python train.py --d_model=320 --attn_scale=0.177 --lr=0.00281 --weight_decay=0.056 --seq_len=512 --doc_mask=true
Each number is 50 + 10 x the weight over its row's rms, rounded and kept within 0 to 99. Layers, rows and columns count from 0. The size before them is the row's rms in percent of the matrix's.

# layer 7 MLP down (transposed), 1280x320, rms 0.106, rows 786-807, columns 160-319
111:36 39 46 33 63 45 60 56 44 50 40 52 45 51 32 52 70 45 31 58 68 40 37 43 49 49 64 37 62 57 45 52 55 56 51 49 47 68 48 52 57 40 53 64 52 59 46 63 68 54 33 28 60 65 41 66 53 43 61 38 44 46 48 44 60 35 49 63 48 43 67 61 63 58 64 52 49 43 56 38 55 41 53 57 54 53 62 59 47 50 43 34 46 63 39 54 52 51 41 46 45 53 60 53 39 53 42 53 38 72 48 42 46 42 49 27 50 49 66 44 60 50 42 74 48 48 44 49 36 57 60 29 51 49 44 39 33 54 44 40 52 45 62 52 45 46 45 67 53 51 27 45 59 43 57 68 62 43 69 42
099:62 51 45 62 45 65 58 60 32 40 53 45 53 56 46 57 52 53 61 51 70 45 59 51 48 48 46 54 53 37 24 38 34 40 38 53 50 44 61 53 55 43 33 24 44 55 54 53 48 62 58 44 63 65 52 55 45 48 40 28 47 49 59 58 56 64 50 61 49 48 43 59 36 41 52 54 61 43 68 67 52 69 33 53 44 56 47 40 38 56 51 55 50 65 42 58 43 43 56 61 52 52 40 62 49 36 69 51 49 36 29 43 46 48 46 34 43 49 42 45 54 54 58 34 46 62 48 36 68 36 39 50 42 37 59 52 56 47 43 55 56 76 45 67 46 62 44 32 63 34 65 55 46 41 63 39 36 49 53 36
096:59 42 54 53 52 31 52 41 51 53 41 28 57 58 71 68 49 38 70 77 52 50 41 41 39 54 49 45 44 31 51 64 59 44 40 43 47 40 50 39 48 43 54 61 58 62 52 57 41 57 52 46 42 64 36 62 49 46 31 34 51 61 41 54 48 54 55 47 57 51 62 59 35 36 45 34 47 58 53 43 51 59 34 62 43 58 72 51 53 57 66 62 48 55 41 56 70 52 57 45 50 47 45 45 55 53 55 42 73 48 55 47 53 56 50 57 23 59 43 43 56 43 57 55 58 36 60 54 63 54 66 53 44 52 63 70 32 40 31 57 45 61 38 60 53 47 43 49 62 51 65 60 43 38 53 32 51 43 49 32
103:48 55 37 35 36 64 41 57 51 43 38 40 56 50 39 44 28 47 82 49 52 51 55 55 56 64 42 58 63 49 50 60 48 45 40 28 47 35 57 43 60 56 35 52 41 60 52 52 47 49 40 43 48 63 66 48 47 34 49 54 62 55 54 48 42 56 64 42 59 50 46 39 72 52 47 43 36 59 46 56 33 61 38 37 49 51 50 33 32 53 50 43 53 55 64 50 56 51 40 41 36 54 36 35 66 42 48 54 48 36 48 52 63 44 34 39 60 44 52 60 34 52 22 48 38 41 53 61 62 67 57 41 43 46 43 41 63 50 47 60 63 48 57 56 46 34 67 56 59 61 38 42 55 59 52 61 38 46 39 56
106:60 41 49 53 45 45 56 59 38 56 50 58 53 31 45 54 61 43 35 52 50 25 50 64 54 38 47 69 41 36 42 44 62 58 50 49 46 51 45 48 52 57 44 70 51 57 52 61 58 66 60 67 50 45 59 33 41 27 57 50 53 44 55 44 49 47 45 65 42 57 50 48 49 39 74 46 44 48 45 53 64 42 31 71 53 36 45 68 52 46 43 41 45 61 61 47 54 58 65 50 31 48 30 46 57 55 42 49 25 51 54 33 39 37 50 54 41 42 33 55 17 59 39 62 62 44 46 37 44 74 50 52 29 47 59 41 62 36 50 45 40 48 56 58 67 57 49 34 43 51 55 53 58 42 57 62 44 51 52 45
096:42 62 47 44 38 42 22 69 48 61 61 50 43 34 51 57 50 42 44 45 60 69 36 47 50 34 36 46 48 46 51 49 50 21 39 65 57 39 52 44 59 53 40 35 36 49 49 36 40 53 61 43 51 53 62 59 73 38 60 46 51 44 70 40 50 56 59 26 45 56 36 55 53 61 65 47 50 46 53 69 74 73 54 42 58 65 64 62 48 45 38 47 51 48 50 66 33 42 51 35 57 58 37 51 42 50 50 60 57 35 50 41 49 37 34 56 43 43 49 54 50 43 58 60 54 58 45 65 47 47 42 62 45 55 48 47 48 63 49 25 71 50 56 57 61 44 57 66 62 54 58 38 49 47 46 49 38 57 61 28
096:27 45 56 66 53 67 48 59 49 70 38 53 49 62 37 22 70 54 55 61 43 58 53 66 39 54 46 43 58 48 27 43 33 59 52 64 68 53 67 46 47 49 52 54 50 61 47 34 43 48 60 39 50 37 65 35 70 51 58 44 38 63 45 55 65 50 44 47 48 62 41 67 41 17 46 46 41 55 39 56 43 44 51 54 50 37 53 53 42 77 56 53 58 56 49 50 51 52 56 55 38 63 56 42 43 61 61 55 49 62 47 54 42 64 49 45 38 59 54 16 51 69 55 61 58 47 57 62 59 49 51 45 60 64 37 44 46 34 51 38 53 63 28 51 54 44 55 40 57 44 54 35 61 67 69 48 47 44 45 45
095:56 60 51 57 52 54 46 59 56 65 45 53 58 52 65 26 57 36 29 49 43 47 40 58 44 31 62 52 52 42 41 65 38 72 57 61 51 49 35 42 50 55 41 44 55 59 28 58 59 58 63 44 42 59 47 56 38 44 51 46 58 61 54 72 61 61 42 47 58 56 55 48 53 64 63 57 57 51 65 42 51 64 52 50 87 54 39 60 49 58 47 38 54 59 51 61 44 44 25 45 52 59 47 60 47 42 61 53 53 42 50 50 43 52 46 44 58 34 60 62 58 45 49 53 38 60 50 46 61 61 47 47 36 42 61 48 49 57 53 35 74 49 54 37 50 77 60 45 38 45 51 45 51 44 57 52 33 63 33 51
092:58 49 52 48 66 30 50 45 41 49 29 45 47 26 31 54 55 46 52 53 40 37 40 53 65 63 43 50 51 63 67 33 49 64 47 50 48 67 44 54 70 69 50 39 41 39 46 60 31 57 45 70 51 54 43 58 34 59 42 43 49 49 59 39 55 41 59 50 36 61 47 50 50 66 59 61 51 62 60 57 48 58 52 30 46 44 42 51 58 55 41 44 52 65 55 38 47 43 57 65 58 53 67 46 50 46 38 47 48 44 54 67 44 44 61 53 44 58 53 62 65 63 42 58 37 52 44 47 54 40 48 61 32 48 53 39 47 40 28 53 56 65 44 58 59 41 39 41 33 48 28 50 30 69 53 40 63 57 56 51
088:58 46 52 65 65 53 41 39 38 69 53 51 49 37 52 53 42 48 49 38 73 36 62 46 55 48 55 55 41 48 45 48 44 37 51 45 48 49 49 38 51 52 46 60 58 46 72 50 47 52 47 46 43 54 73 57 72 45 68 45 41 47 34 52 42 40 55 46 43 41 46 47 50 39 67 54 58 46 43 45 36 51 78 52 58 38 54 57 64 61 51 64 53 67 46 65 48 47 58 36 56 44 41 39 74 42 33 43 39 36 57 49 36 48 56 34 32 64 55 62 43 51 56 50 47 39 52 54 52 37 42 33 40 32 63 65 60 70 61 50 48 44 60 60 56 62 65 51 50 61 55 45 42 60 38 49 49 37 48 36
094:49 52 34 62 40 55 33 48 59 62 69 50 40 41 51 52 43 48 56 41 45 46 45 68 58 51 47 51 47 43 57 43 48 68 49 67 52 57 41 53 81 28 57 44 54 54 62 41 44 52 19 44 59 47 56 60 47 55 49 51 48 52 49 43 67 48 65 64 74 56 50 57 59 45 57 47 74 27 41 47 51 48 57 50 49 50 45 37 60 54 49 50 41 43 43 49 61 44 41 37 37 67 55 58 51 51 39 50 53 46 46 65 50 48 64 45 47 48 62 52 50 51 58 51 60 54 52 55 48 51 40 61 55 61 62 56 50 58 55 38 41 46 56 39 51 74 32 71 57 39 53 35 44 62 50 43 65 56 50 43
098:28 72 53 56 41 70 57 43 67 63 38 38 51 49 66 47 44 43 53 57 55 49 37 56 74 39 49 68 67 28 43 46 35 49 57 44 45 54 43 57 52 49 40 43 48 74 49 46 57 41 42 49 47 40 61 58 32 61 51 51 30 38 46 61 42 63 53 64 39 70 45 34 26 49 51 61 58 62 56 46 61 56 37 57 33 60 65 29 45 42 42 45 55 58 47 46 51 39 60 44 39 50 52 46 54 55 59 43 49 34 60 66 55 46 50 55 44 53 49 54 43 34 39 42 62 32 49 67 44 40 60 62 58 29 60 43 44 60 46 51 40 47 34 58 68 43 51 57 55 46 65 48 42 69 49 54 42 50 47 62
097:49 63 31 53 37 57 60 61 48 56 47 47 50 30 51 61 56 63 44 57 48 61 42 45 59 44 48 52 42 76 47 54 59 64 41 55 34 45 40 65 59 47 41 48 50 37 64 59 57 61 58 60 29 45 52 54 64 42 51 55 51 49 41 48 49 46 43 63 47 47 70 60 61 58 34 46 54 37 55 57 54 69 50 43 48 47 48 34 65 42 47 42 31 45 38 57 34 47 56 31 48 61 65 57 43 22 52 47 48 59 54 48 59 54 54 54 45 47 59 60 22 59 68 60 73 49 50 49 44 44 28 62 54 49 56 66 67 32 53 51 45 68 48 46 22 45 46 47 42 57 45 42 45 36 49 48 44 62 58 52
097:47 52 40 27 57 46 45 34 40 48 36 45 51 34 40 46 47 55 61 57 68 48 51 49 54 56 52 51 52 43 59 62 39 53 48 29 48 68 52 54 47 48 47 53 54 52 49 48 41 55 44 44 42 52 64 57 57 43 71 44 44 53 47 34 50 45 53 50 55 45 53 38 61 61 51 49 32 57 59 48 48 41 53 48 62 42 56 43 64 59 55 42 52 39 65 50 41 50 50 44 64 38 44 44 39 33 35 47 56 61 62 65 58 66 67 58 55 49 41 19 41 33 58 48 53 55 58 52 56 58 49 49 61 39 37 56 49 54 60 57 51 61 74 58 40 42 52 62 59 58 53 58 71 61 43 54 42 50 61 41
094:36 46 43 38 54 56 50 50 48 49 59 45 34 42 48 53 62 52 56 47 39 57 37 53 54 39 43 46 58 51 45 52 38 46 62 59 32 44 44 48 67 68 38 48 54 55 50 52 68 59 56 37 60 47 38 50 39 46 73 34 30 56 43 54 41 50 49 47 52 47 43 35 17 43 52 41 57 48 59 67 26 43 46 40 53 48 59 41 31 59 40 59 52 34 41 50 54 46 25 44 55 58 47 39 63 43 52 53 49 54 51 46 55 54 55 61 46 42 37 77 41 51 42 55 43 18 49 60 42 45 53 56 58 60 56 38 66 55 49 66 61 43 51 43 63 57 55 45 56 68 57 48 49 50 45 81 45 52 40 53
093:54 48 46 46 37 32 74 60 50 52 53 45 57 54 55 54 42 54 47 54 54 51 55 54 42 43 58 62 61 49 67 36 49 50 57 50 54 46 42 55 48 34 36 59 42 54 46 53 53 34 50 49 57 48 48 58 51 75 42 48 49 47 54 72 33 46 57 51 46 67 44 38 52 58 55 44 32 44 47 49 63 46 56 63 43 41 58 56 55 36 65 46 55 46 38 55 44 41 51 58 43 65 66 49 49 50 52 41 44 36 57 47 46 51 34 49 29 52 46 60 49 26 61 47 39 45 62 67 54 23 45 58 42 31 52 63 60 22 30 45 64 38 62 55 63 52 48 57 41 49 41 69 55 51 57 59 49 46 56 65
097:57 54 50 46 60 44 37 54 53 40 51 55 58 45 54 36 63 44 38 34 59 44 57 45 49 55 45 42 57 62 57 67 53 43 45 42 36 55 63 43 34 57 45 52 66 53 41 38 56 67 52 48 63 58 41 56 36 48 53 52 42 72 22 58 52 54 48 63 69 34 28 51 58 59 47 37 43 50 46 75 60 51 56 52 51 68 51 58 44 48 56 57 51 47 51 43 44 33 27 43 41 42 40 66 38 67 57 43 44 67 41 42 52 59 42 53 58 29 43 44 56 41 49 53 50 50 53 33 49 42 57 38 49 48 44 45 37 44 53 47 53 55 63 52 43 21 37 50 74 50 61 52 42 56 45 48 48 33 59 42
098:49 48 67 46 49 66 52 54 47 67 55 52 48 56 41 38 36 55 37 48 56 62 54 44 56 66 45 52 42 54 42 32 46 51 67 50 63 56 44 52 36 43 59 50 36 64 48 43 60 52 35 57 53 40 61 39 46 52 53 29 53 33 53 40 46 49 38 68 40 50 34 51 55 48 45 55 49 37 53 34 47 45 43 54 63 62 48 43 49 30 63 40 49 46 59 51 61 57 52 40 63 62 48 63 49 41 58 41 61 54 51 60 28 51 52 42 51 58 48 57 47 33 24 58 48 65 47 32 56 43 38 43 31 43 44 26 33 33 36 43 59 47 41 61 42 33 57 67 43 46 51 65 45 47 47 52 54 54 53 48
102:44 40 67 51 61 51 53 54 58 55 58 60 66 47 46 45 62 47 59 31 54 56 48 36 44 46 45 41 54 44 31 41 44 53 47 54 62 53 50 51 52 45 62 36 55 58 51 37 54 44 32 55 53 67 63 53 63 39 37 62 54 46 46 54 50 50 29 69 61 55 67 50 55 64 45 46 41 46 61 56 67 38 55 45 62 35 47 71 50 51 43 39 69 34 48 54 27 74 59 50 56 39 55 48 47 41 78 57 49 52 23 66 40 65 41 41 48 44 52 66 60 37 55 51 53 42 45 39 37 39 41 55 44 60 51 55 54 54 53 57 49 59 54 53 69 55 48 37 48 61 38 42 59 56 57 53 66 35 52 42
104:39 63 42 44 36 50 60 56 61 61 55 58 42 50 61 45 31 31 52 67 54 52 63 38 41 46 46 22 53 55 62 57 59 31 50 37 51 66 78 61 47 37 49 29 48 46 44 49 40 59 48 40 65 48 46 63 54 44 51 50 57 52 54 37 41 55 54 38 49 45 60 40 43 56 30 35 61 49 45 65 40 63 57 55 59 58 32 46 58 38 55 56 45 53 56 53 34 60 49 67 52 50 38 58 63 52 61 40 42 46 44 42 39 46 26 52 56 48 42 46 49 47 53 25 50 15 60 45 58 45 61 61 47 48 40 60 48 33 55 32 50 58 69 51 43 53 51 52 34 54 52 64 62 46 32 40 62 52 49 56
098:47 42 57 45 47 60 55 52 31 50 57 73 52 48 49 53 76 28 36 61 61 34 42 48 56 65 48 47 50 40 53 59 59 37 43 44 25 54 65 42 57 38 60 37 39 64 50 52 68 55 34 67 67 38 53 54 52 65 35 55 47 38 41 46 62 59 49 55 51 39 47 56 22 51 66 51 51 45 40 59 48 43 51 58 56 45 52 54 51 48 72 48 58 56 29 55 56 30 60 39 59 55 25 53 54 46 50 53 55 36 58 39 44 34 40 54 65 47 53 46 48 48 50 63 37 45 63 48 55 58 39 42 65 41 52 52 43 36 49 72 51 45 49 49 50 49 38 48 66 53 57 42 54 50 50 53 56 41 43 61
107:39 56 31 48 47 52 49 50 40 36 69 50 49 47 50 57 54 56 37 55 56 45 43 52 35 36 57 66 54 54 43 38 61 50 39 53 40 55 48 42 37 47 42 50 62 40 42 58 53 54 74 49 54 34 52 54 56 49 40 36 45 53 40 44 51 58 40 46 37 52 46 22 48 45 43 63 49 42 65 47 62 56 52 62 36 56 33 55 40 54 54 56 61 59 49 55 49 51 61 74 53 46 60 41 33 52 47 43 40 50 53 56 53 45 50 54 40 50 49 48 50 45 49 57 45 49 50 53 25 68 45 50 68 62 54 45 49 53 64 47 42 44 31 39 66 62 56 32 53 47 46 40 45 61 48 42 42 62 60 45
# layer 7 MLP up, 1280x320, rms 0.101, rows 787-808, columns 160-319
096:60 51 65 46 52 42 44 35 41 57 50 39 40 63 46 42 57 58 62 55 46 47 33 44 53 44 36 53 50 70 53 59 33 49 53 49 44 58 44 55 46 64 73 33 47 46 39 42 54 48 37 62 50 39 27 70 49 49 34 60 56 43 40 54 44 50 43 30 61 47 53 45 50 34 44 61 51 63 54 39 54 55 63 73 36 55 58 73 50 54 62 36 34 47 40 43 58 61 47 56 49 39 54 61 59 39 51 47 43 51 59 50 61 40 47 42 60 45 52 70 53 60 62 72 57 58 43 62 60 41 58 48 59 56 40 36 54 57 51 44 52 36 47 59 46 70 16 68 44 30 45 54 38 37 54 70 42 42 40 43
106:39 64 49 58 30 51 45 33 52 47 52 65 53 65 40 36 60 48 47 60 54 55 73 37 56 57 45 50 60 38 50 49 47 53 61 47 44 48 35 45 55 64 44 47 56 37 46 33 62 55 72 31 47 43 57 60 48 59 49 74 45 54 69 57 37 54 54 43 60 51 30 46 52 50 56 45 31 52 31 50 52 52 52 46 64 42 46 52 60 43 40 30 67 39 58 47 35 60 48 46 39 59 49 45 40 41 44 30 33 25 45 54 41 48 46 44 65 46 48 55 58 56 34 48 46 54 32 53 53 59 48 50 46 43 46 34 53 59 60 52 43 52 61 45 36 45 60 56 33 35 65 54 47 42 59 47 51 48 38 54
102:70 49 51 73 38 69 28 39 46 38 59 35 50 43 33 49 34 42 49 50 49 59 57 44 62 46 40 41 57 33 56 43 31 50 47 54 53 26 59 43 60 40 46 68 48 53 37 67 28 35 65 39 36 52 50 30 54 70 65 48 65 49 44 51 47 63 42 46 55 53 40 66 70 59 53 46 66 41 53 41 55 36 53 40 67 55 33 59 47 51 62 46 41 55 49 47 48 43 45 33 71 43 60 68 56 38 60 40 47 59 56 59 53 36 60 47 50 56 44 31 54 36 44 48 78 61 43 57 56 40 63 39 46 33 61 40 48 48 43 56 55 49 57 55 47 51 48 61 34 35 54 58 56 52 39 67 31 55 37 42
100:36 66 53 68 68 56 41 32 48 36 38 52 57 33 47 56 70 43 70 51 67 50 60 43 56 49 52 46 45 56 48 58 38 39 50 30 49 58 72 54 64 48 53 56 53 53 49 54 65 55 32 52 67 44 51 45 54 51 49 52 48 77 69 50 48 45 53 44 42 56 31 45 62 76 36 73 61 54 38 33 32 37 61 60 62 53 46 48 43 41 70 58 52 39 60 46 40 56 38 51 26 60 40 57 36 42 41 64 55 52 47 51 51 48 46 47 37 53 45 46 45 69 47 41 37 37 37 55 47 44 47 40 54 52 56 50 61 50 65 54 57 43 33 61 52 48 60 55 59 46 57 45 59 64 66 72 67 39 58 19
093:41 49 43 48 47 62 47 46 57 42 26 54 29 51 39 53 59 53 49 39 55 32 42 51 38 63 42 44 45 38 48 47 60 44 61 40 34 42 52 51 42 58 51 49 48 55 47 34 45 71 52 48 50 63 32 47 51 48 58 56 52 55 59 49 59 29 70 47 45 51 65 34 55 49 52 81 64 44 39 49 57 42 58 50 55 57 36 34 41 28 67 46 40 64 65 36 41 57 36 42 40 54 49 47 51 37 49 36 44 50 57 55 61 40 33 50 50 54 36 53 45 75 56 44 53 43 67 40 50 54 53 41 60 56 60 54 43 50 52 42 66 55 53 46 58 47 50 51 34 41 42 57 61 43 33 49 59 65 53 49
099:56 39 47 36 56 41 55 46 45 42 70 70 49 56 45 37 40 33 47 57 44 44 80 52 50 62 59 66 40 48 67 66 39 46 42 38 41 63 33 52 57 60 34 44 56 37 46 58 61 44 35 60 39 58 66 51 38 67 58 50 51 44 41 37 40 47 51 53 43 59 51 61 47 45 53 60 72 53 56 57 35 47 48 51 42 35 47 47 53 60 31 33 62 56 64 52 49 51 43 41 57 42 39 48 59 58 26 42 33 50 43 39 46 37 47 60 65 41 44 31 59 65 55 51 45 49 43 47 63 43 52 51 33 44 60 58 47 51 67 48 53 35 56 35 48 56 48 38 52 59 52 52 47 37 51 42 52 51 48 44
099:58 50 58 34 59 42 48 49 49 47 57 53 44 54 56 56 50 47 61 57 49 43 46 50 41 44 38 35 49 64 44 37 52 52 66 51 62 53 63 50 36 51 58 66 35 63 41 42 47 62 18 59 38 56 48 48 53 57 59 59 49 35 51 50 50 51 33 56 40 29 46 51 53 41 38 60 61 57 22 60 35 57 52 44 69 68 63 52 72 37 50 43 51 49 53 48 34 47 39 36 65 42 36 32 51 55 39 35 49 58 38 43 74 60 40 45 52 64 44 56 40 47 56 45 64 66 51 48 56 59 40 48 69 42 46 47 59 51 42 65 46 68 37 43 50 32 55 58 70 56 66 53 51 56 57 66 59 51 73 43
102:63 60 33 52 41 69 60 50 55 51 49 72 61 60 57 51 55 50 46 45 48 53 53 42 42 62 55 42 41 40 44 60 67 49 56 59 44 39 68 52 37 25 40 49 53 59 52 34 63 53 44 67 45 48 53 60 58 40 39 57 39 46 47 42 44 45 33 61 61 44 44 53 69 63 43 49 39 63 36 37 51 47 41 63 46 37 44 49 52 41 60 52 42 38 52 61 53 42 58 43 54 53 41 45 74 58 47 56 42 55 47 39 40 49 38 71 39 49 32 51 56 39 70 51 48 70 64 55 65 33 60 37 55 44 50 52 38 48 42 58 36 33 63 48 51 46 41 49 56 50 56 62 53 44 55 57 50 34 59 60
093:32 48 43 39 37 45 47 57 36 38 48 55 32 41 34 59 59 41 59 54 44 66 43 58 60 52 60 62 62 46 63 42 54 42 39 44 49 44 54 56 65 37 52 59 48 44 42 51 59 46 62 50 57 34 57 49 53 41 38 36 46 66 67 47 42 43 54 38 45 48 58 41 55 71 37 66 67 48 31 54 63 41 46 50 59 38 48 55 36 52 48 44 53 31 53 32 47 55 61 62 42 45 67 68 39 49 45 49 41 44 36 38 58 41 45 59 40 41 48 50 38 47 43 33 50 53 57 38 46 52 52 54 28 66 46 37 39 23 42 53 51 54 52 61 41 59 48 60 54 47 48 49 58 40 58 39 44 60 57 38
106:58 56 42 45 71 64 31 52 42 55 60 62 64 48 40 40 49 50 47 60 46 50 43 62 41 41 46 45 40 33 50 50 56 36 49 40 33 38 58 62 41 62 39 63 39 60 48 28 42 35 46 53 44 53 47 56 52 46 47 64 53 49 53 49 53 44 41 59 60 40 49 44 55 57 62 23 64 38 54 37 57 55 20 42 59 37 61 49 58 64 57 48 53 24 44 70 65 60 42 41 29 43 65 52 46 42 54 54 54 41 43 48 27 44 60 57 62 40 64 61 43 57 40 48 44 41 47 37 54 43 60 45 44 41 61 46 62 37 48 64 48 30 48 49 49 36 54 65 37 61 61 57 46 54 44 40 51 40 38 55
105:53 48 58 44 65 42 53 55 47 56 55 52 30 59 57 56 54 50 44 46 47 38 50 38 35 63 37 61 38 47 44 52 62 51 57 47 41 68 45 61 54 59 54 49 44 60 62 43 38 46 52 47 51 57 44 46 41 48 48 49 59 60 57 62 33 62 51 73 39 44 32 47 33 60 45 54 62 64 44 49 58 51 58 54 58 70 43 54 52 40 52 51 52 59 19 55 47 19 45 53 49 48 35 50 38 63 56 58 54 46 51 48 65 61 27 61 42 36 46 44 33 54 48 53 46 55 66 59 58 67 59 47 55 56 60 58 35 48 67 51 40 51 43 68 38 39 57 47 40 47 65 49 53 66 49 52 50 52 48 55
100:50 41 47 44 54 48 46 28 43 53 50 54 50 41 46 65 59 52 53 35 57 55 59 56 66 44 45 38 53 51 64 60 59 37 59 60 50 51 49 40 53 64 43 51 63 50 53 57 59 57 37 49 52 40 47 53 41 51 37 76 50 60 58 57 51 65 56 53 54 54 62 63 57 62 57 50 25 45 60 58 54 56 70 37 54 36 52 51 72 61 55 52 40 46 46 41 45 59 44 58 45 37 53 47 40 53 59 53 61 35 34 61 60 43 52 63 29 52 46 51 66 73 35 44 53 39 49 64 69 52 57 39 50 42 55 29 54 49 46 46 45 62 69 51 43 62 53 46 62 39 61 65 40 40 46 59 64 57 56 57
095:34 58 39 32 40 37 53 45 47 39 52 52 42 65 63 53 54 48 47 42 64 60 43 57 28 57 46 51 47 60 70 51 50 55 51 60 46 41 40 52 47 67 44 54 46 46 54 50 38 41 51 51 40 45 40 45 53 32 65 60 46 47 69 34 51 59 34 55 55 60 37 50 56 42 43 55 55 63 26 59 56 42 44 30 49 60 49 62 64 64 47 38 57 50 62 56 53 59 41 52 50 59 50 36 36 69 47 27 34 50 45 47 60 43 45 58 50 53 42 45 44 64 34 57 58 43 45 52 57 56 45 30 33 44 46 49 40 60 50 48 63 52 47 48 50 51 40 45 43 42 62 55 50 31 29 55 67 50 75 40
093:48 41 59 51 60 48 47 31 50 56 47 61 43 47 43 59 34 58 55 31 55 40 59 39 47 58 47 46 45 72 67 70 69 48 62 43 41 60 51 47 52 33 52 45 47 60 51 39 57 52 64 59 22 39 69 45 42 44 32 60 60 42 49 40 56 44 73 62 35 45 49 53 50 48 40 52 55 53 34 45 39 42 50 64 49 61 56 74 30 53 57 56 48 55 66 39 48 54 51 36 46 53 36 46 45 37 41 47 59 68 60 52 61 35 51 29 45 41 66 72 44 55 55 40 44 65 47 36 81 43 54 45 29 52 53 67 42 46 64 49 43 55 44 51 49 45 41 50 45 31 58 57 36 43 50 49 49 35 49 52
096:80 33 46 54 56 49 45 31 51 53 55 39 52 47 53 61 58 52 44 56 50 52 57 48 50 61 25 41 48 60 31 41 40 57 41 66 67 51 56 47 37 59 53 49 41 56 49 45 47 51 52 38 40 58 29 38 50 48 58 39 53 66 37 50 67 40 63 49 57 41 58 49 56 27 44 35 60 58 47 49 43 40 41 45 50 36 46 69 58 54 34 60 57 41 47 53 64 44 56 50 51 63 47 42 43 27 44 52 50 56 41 54 38 58 49 46 54 36 44 54 64 53 61 53 60 36 36 51 51 58 36 69 44 53 36 45 59 57 58 43 58 37 43 42 49 55 44 48 41 60 55 39 40 35 40 42 67 55 53 52
104:44 54 58 39 47 71 49 64 67 44 43 59 44 47 63 62 31 57 53 56 49 46 32 44 50 51 50 61 31 47 56 38 34 44 41 47 42 35 42 69 51 40 67 56 33 54 40 43 32 41 48 50 65 39 58 39 40 56 62 58 61 57 60 65 43 33 49 55 62 58 49 66 56 51 48 59 52 29 58 56 61 62 42 59 52 63 48 43 42 19 56 56 31 43 62 49 57 59 53 60 59 39 59 37 66 63 46 53 59 59 46 43 31 37 55 38 56 50 37 45 64 30 59 51 59 35 50 73 57 51 61 41 38 48 53 54 49 46 55 49 60 47 76 51 31 54 67 70 74 61 58 42 48 57 72 41 46 65 32 43
099:40 43 57 49 79 49 56 62 43 50 63 59 41 52 49 60 54 50 51 49 42 58 56 57 38 65 49 46 67 61 60 46 43 42 54 45 49 68 43 58 49 42 35 36 51 49 38 44 40 34 21 60 54 53 41 59 66 53 43 40 58 49 53 57 44 55 61 29 53 71 50 61 38 48 59 34 52 40 55 38 59 36 44 46 22 47 57 39 54 49 52 52 31 57 72 45 69 49 37 46 51 50 52 54 48 56 58 52 59 41 35 54 44 43 63 35 49 59 32 50 65 49 45 42 53 31 32 41 37 44 42 62 55 54 66 59 40 63 75 43 63 58 47 58 63 60 42 38 58 50 73 53 43 64 53 41 55 56 36 45
103:64 48 40 58 71 54 38 56 51 52 55 66 56 53 51 49 41 43 42 43 49 63 45 53 59 59 71 40 41 53 29 39 46 31 51 64 57 63 48 38 65 53 38 53 53 43 41 46 46 49 50 41 44 48 44 37 38 66 50 47 54 48 34 62 35 41 48 32 58 48 42 30 62 55 35 68 63 56 31 52 51 56 66 46 43 52 35 45 68 54 49 51 43 54 68 40 54 44 31 38 50 54 43 28 67 66 56 44 35 39 30 47 46 73 52 47 45 61 67 23 39 52 42 53 52 59 47 43 63 61 71 47 45 56 68 51 61 35 31 49 43 58 67 53 41 42 62 46 37 44 57 42 37 63 60 43 46 51 48 40
100:37 62 46 50 42 36 49 46 45 71 61 59 60 49 48 42 45 47 61 58 57 41 27 60 49 44 37 59 49 56 41 48 61 63 34 43 45 74 63 37 51 53 56 49 40 54 60 53 56 57 51 48 59 42 41 45 56 33 35 78 54 41 45 55 54 50 44 54 53 44 41 51 58 52 48 56 54 51 59 45 33 48 43 63 52 59 47 53 48 51 56 59 35 51 56 34 38 34 59 46 50 35 57 64 57 59 59 66 71 51 51 44 56 62 49 31 60 53 57 43 39 47 64 50 47 60 33 55 39 44 57 55 53 47 53 58 40 57 62 57 47 34 59 43 58 60 45 41 46 43 58 24 30 45 42 48 45 52 49 43
097:75 48 58 43 48 38 49 63 63 52 43 58 57 45 41 60 33 63 65 33 63 50 61 55 43 53 59 58 48 44 64 62 47 55 57 60 42 63 55 48 50 50 45 58 47 43 53 51 49 44 37 77 30 53 71 60 44 44 60 38 72 49 50 42 60 49 49 55 38 43 49 44 56 29 49 27 46 49 48 46 35 40 31 53 47 38 66 58 59 50 51 24 54 52 58 53 58 45 64 54 53 52 59 29 53 53 41 63 44 44 32 49 57 56 59 37 63 50 47 59 53 25 33 53 56 47 41 58 50 39 35 63 47 56 49 47 65 58 45 56 61 47 62 44 48 45 62 56 48 50 57 66 40 40 49 63 46 57 52 40
105:53 51 42 44 54 55 61 33 58 59 44 56 65 42 57 32 54 54 43 52 53 64 49 51 50 51 47 52 46 55 47 43 50 40 49 49 59 62 72 51 70 49 58 52 49 24 39 53 51 42 42 55 73 40 54 44 49 40 52 45 39 45 56 23 35 47 45 40 66 44 42 59 54 56 32 50 43 50 42 49 54 34 38 46 64 47 55 65 53 54 33 67 77 64 66 39 50 62 72 33 34 49 28 62 66 52 54 49 47 42 47 65 54 50 55 65 47 55 33 41 47 52 40 60 45 53 48 51 46 42 51 59 53 40 52 60 52 47 63 55 40 53 60 55 38 45 49 41 55 64 59 55 54 27 40 50 58 31 51 53
091:52 50 41 56 56 58 49 24 56 61 47 62 41 51 40 51 65 67 44 67 51 55 56 59 60 42 38 63 52 56 59 50 49 72 42 40 22 46 40 51 35 43 61 54 62 55 35 48 46 53 43 68 59 63 33 49 46 48 49 58 48 64 52 58 47 27 42 49 50 40 38 50 47 46 31 38 56 49 57 46 53 58 34 39 53 74 40 39 45 44 59 72 58 54 43 54 49 40 41 39 39 52 59 40 61 50 51 42 31 51 50 50 61 57 56 53 43 44 44 34 52 51 58 61 42 47 55 50 45 41 61 58 43 46 50 46 52 42 59 54 53 42 59 49 31 54 48 55 53 59 48 28 35 57 48 56 63 49 53 53